Each number is 500 + 50 x the weight over its row's rms, rounded and kept within 0 to 999. Layers, rows and columns count from 0. Numbers have three digits each. The size before them is the row's rms in percent of the matrix's.

# layer 5 attention value, 256x256, rms 0.04, rows 75-96, columns 192-255
089:456505488416521540490596504556451553521476429561402520541499563522492457468484558525546522468527492551540500500454493410581507470559482505511477524566533553475426471447516510474501504633457588
100:474550554491448483542512465575490506428462518508481469506537539387572448526463518616537532484510461468487518391492421514443568558483443517484338567557511568541542550509489505451430548492493439
099:476554430455436423501486459491474523521559454502470549498472536506527512460486510549532508489525451475492518449522509477492455492395475526388514578563533463485468487473443452522469558557560516
095:665522522568527525483548429547420460553409591521451536450503432509548523487471484544565536471427464449571547575492470491489492493469466503518496509494499459487483527494499506412567527572391441
094:530454511599575561567516431494577516500515471500476507525513521474519474524471479484471492453568552550532498512388436434415497492495627446467382432511485464543571549480587579507475461487621501
088:555597511494476435519477478452594485528410478519506560546497529406526587518524548559526384429389632457515400502500507481461515470438497521522538576626498496495553401536427404518502509514408621
093:576469435477564508516463539465606620495492506450573523468513439490514525558422388517504507505457403484486445518574581492441501464461511443528495531632520498514494463511556508411470493564535516
103:465502491464587536509568458431396546505516510520526479575542573444453449509492535471612427518488497581530518517508487516548455475630526508495567563581564472477456549539476513417452438460500508
100:481480593391470498438506514494523407545459527479549430552414526533476530517453473529517506448556526469420467422531460411569438450497414396611424555579528504466488496537435553546640458495428524
106:476495479504481464573433482531526476502515455549505416507468537483474569462492501491499488545393603526440583575491522411536467497557517482411464443447483524517459462607488407508435499481448547
100:486476498426446466378501538558511452494553465530550438549477505585452464534470537403588473488531539533544518434463526554489473435525541552477403493549446431491483573551540426461588534546420481
099:414556524465618457465427440414545570552492464555471449495508489504492510553438467504658440480622516512433510539563555356500465506513412575510483455532503585570503399513471478414483491402484422
097:518493506422525573519507443494489517541549441544518548429541445549521473456558519499481545411517603461460537547480574493456487524490474452518455569529552447466536515459593495565500583541580403
107:464434501443485517506366511577560555471498494517559552505533461540520439507596557503537504419448513537443450508488475535513498447497434507508553439501369519485486549493458420546546518416468552
089:442491518508487520497485483396541530557497523450518413533530451448492481542481503514538518492547482549549507521625509515411489595484521462571426630588523517546471424476576556523473529475576517
098:576472583435571574459488405469574472409480574536494578481561588502470523489511443616465601445537424514465466546526456494515503428509439415533491485540557436502495559399525529497468514517576486
098:517518551518465523486477508432474499504478478469537492448437546506407451466482523497551497456482512579588596502553535512600533446596545511409550497491498444427444571453554556422534505597486587
095:489539487522510509475504561465425562534479513497520524512520423422442532488547536578515583463445446508489508526545432492538462437452492539546455444452433519452565511422597518475482540538452399
104:463508413481529460494473511515424323595543607568474515495452496592449452500475528553441509514392558544450519493487447524537569530488500402521581498499445479457456550432592429468575518519576515
107:494361523520534528511539597499428560546475501472502409532513592490591460537577508403538478520441568430386442499465504527501593527440458449572596591479530450451490477439571631501576443564467531
104:500557435565436432451527525566572533539471476579549501417504516517430538476494550509539472462602528468494452430463536437512478513479482560604370514481447483494605543510529375571441524511490467
104:481555501472446488551465555519452538497452543461568490532448515486558497605467478488539482564562477459447482510524497517510570529479377512490521446503538515416544520475522592528477557530474467
# layer 5 attention output (transposed), 256x256, rms 0.141, rows 75-95, columns 192-255
096:567524505652553516463478529551492596465491517447541440558500533577506431465534455473527510603475490527426499542502414530506556450491556527489438535539514509481503568493528556446452499358467474
114:463532508499447422526559518484455556553535508508496511456529500547426562525457468479539482493486545511491555616532448577477500471494569462423489549490452497464519444494464488545532421462558507
108:519503522561516604569490556590526503606500503437472358651564502508494548522519488395421483574404496659410485560508518518460575401558515487475459539556432520519493486473631596461432406467439471
106:445526536410486532475436436508514525563591542514535543513494512613441526575554454506475447466574483485529500467535574503547497527525506464528515537388435487500511558434462567537483550498529532
102:497539518382426461520372564515406449460552571526560450440510427486570578457445480483597548559509390528517496484486553525541403530585478555581495556467500423545436439518502550532540584508371476
094:441432481505477529508429530513382518578407487477499527588561483486529486476512429504549594556490422448511455452489447551554552567583478465475492480460479507473436582477436552525489521484584517
102:472501555622468566540580457527382478509510463516483424539475487450530473469508424428533453523508574481516557500468524519542497522567471457367414575452516509466402593558518528439616469604536588
120:496514444460427497554438487542537470502416603484546480451428553525476478438440456535490503571551578477540484584539479462511589551421522559503454496493520496525509523447509442494522412482530433
113:464505487574416490519408558464516510558490510567505581456527400531536532487656501452470495566444520519470525519541555535421557503468519458414593464436489515435498508413490417496519468455519548
121:519560493460533496511578539447390509514529535571547522534531467430533427504486436571439462566489531614524463422553545408468545567470499514492479399540553515547580490435461557537466479472530511
108:491489465522469529438512516461452514485465425471506495498511512517509462579563536580471483539525426505529494585516493515508515585434550496493538582472597560575495538529432526447533448517605491
108:561503486562485529475540548589487538443449418496503634474454519437437462477535437506442474456461568440529478522522450563471521463462486651530475469456511415480467539431501658550567535524501523
114:494523480541465492466452496473466479471495464450462452612484523522463473412535543464572558429478447469460507477480425526613524509451507558522521495486457561534557502510504526538520494499443519
123:451453532625451529543488483429445537479503436492527439534511511571481425538463491522421443521506452472510533527445454494488478599508529499535500547543547593504560528501587518469480592524598472
093:588417496587517445487453435523526514443462435548464662503388478480510573477525536501613509461532502414446507411460476592530510525607442563475547468482498546507450524504474568552532550563531445
106:494472472571407501454593533508539459588447497475513603484520449495508467494484520458549498502445502423437517443453550547626429525481453478537461465442382532453519490548501467489535543505394533
108:530569499561538464461510467516530562474537500523523482484495556464491404606565463607478476488588514600457451503449509541495502473542542488526528485512480554571536470493465411523506496498528373
104:436503542413521549548534435541496427528486452547553513437439461492507470471497502457487482441499510483542466461538481550459586501505421531480489576506495475506579521552410416444416521557443551
114:487416516520490507456493481482568549548594539551524466533521532545426540523515514537489501504498432445487517412494571548460526474491596453526473524519458493614509554517418528491464511497488456
120:555534578556439452447478433540564515525469550484512620488528580504558521518492479480581457514439438522586504505413492450588485490542519555447414532474532507496443482487484443536466511443603501
117:469489468469517483513501467408495514386471451485429480530575434508623482380499510568452487536436495550596474548484484459480535524484578510471560522499530525509492521570376569394520461543401480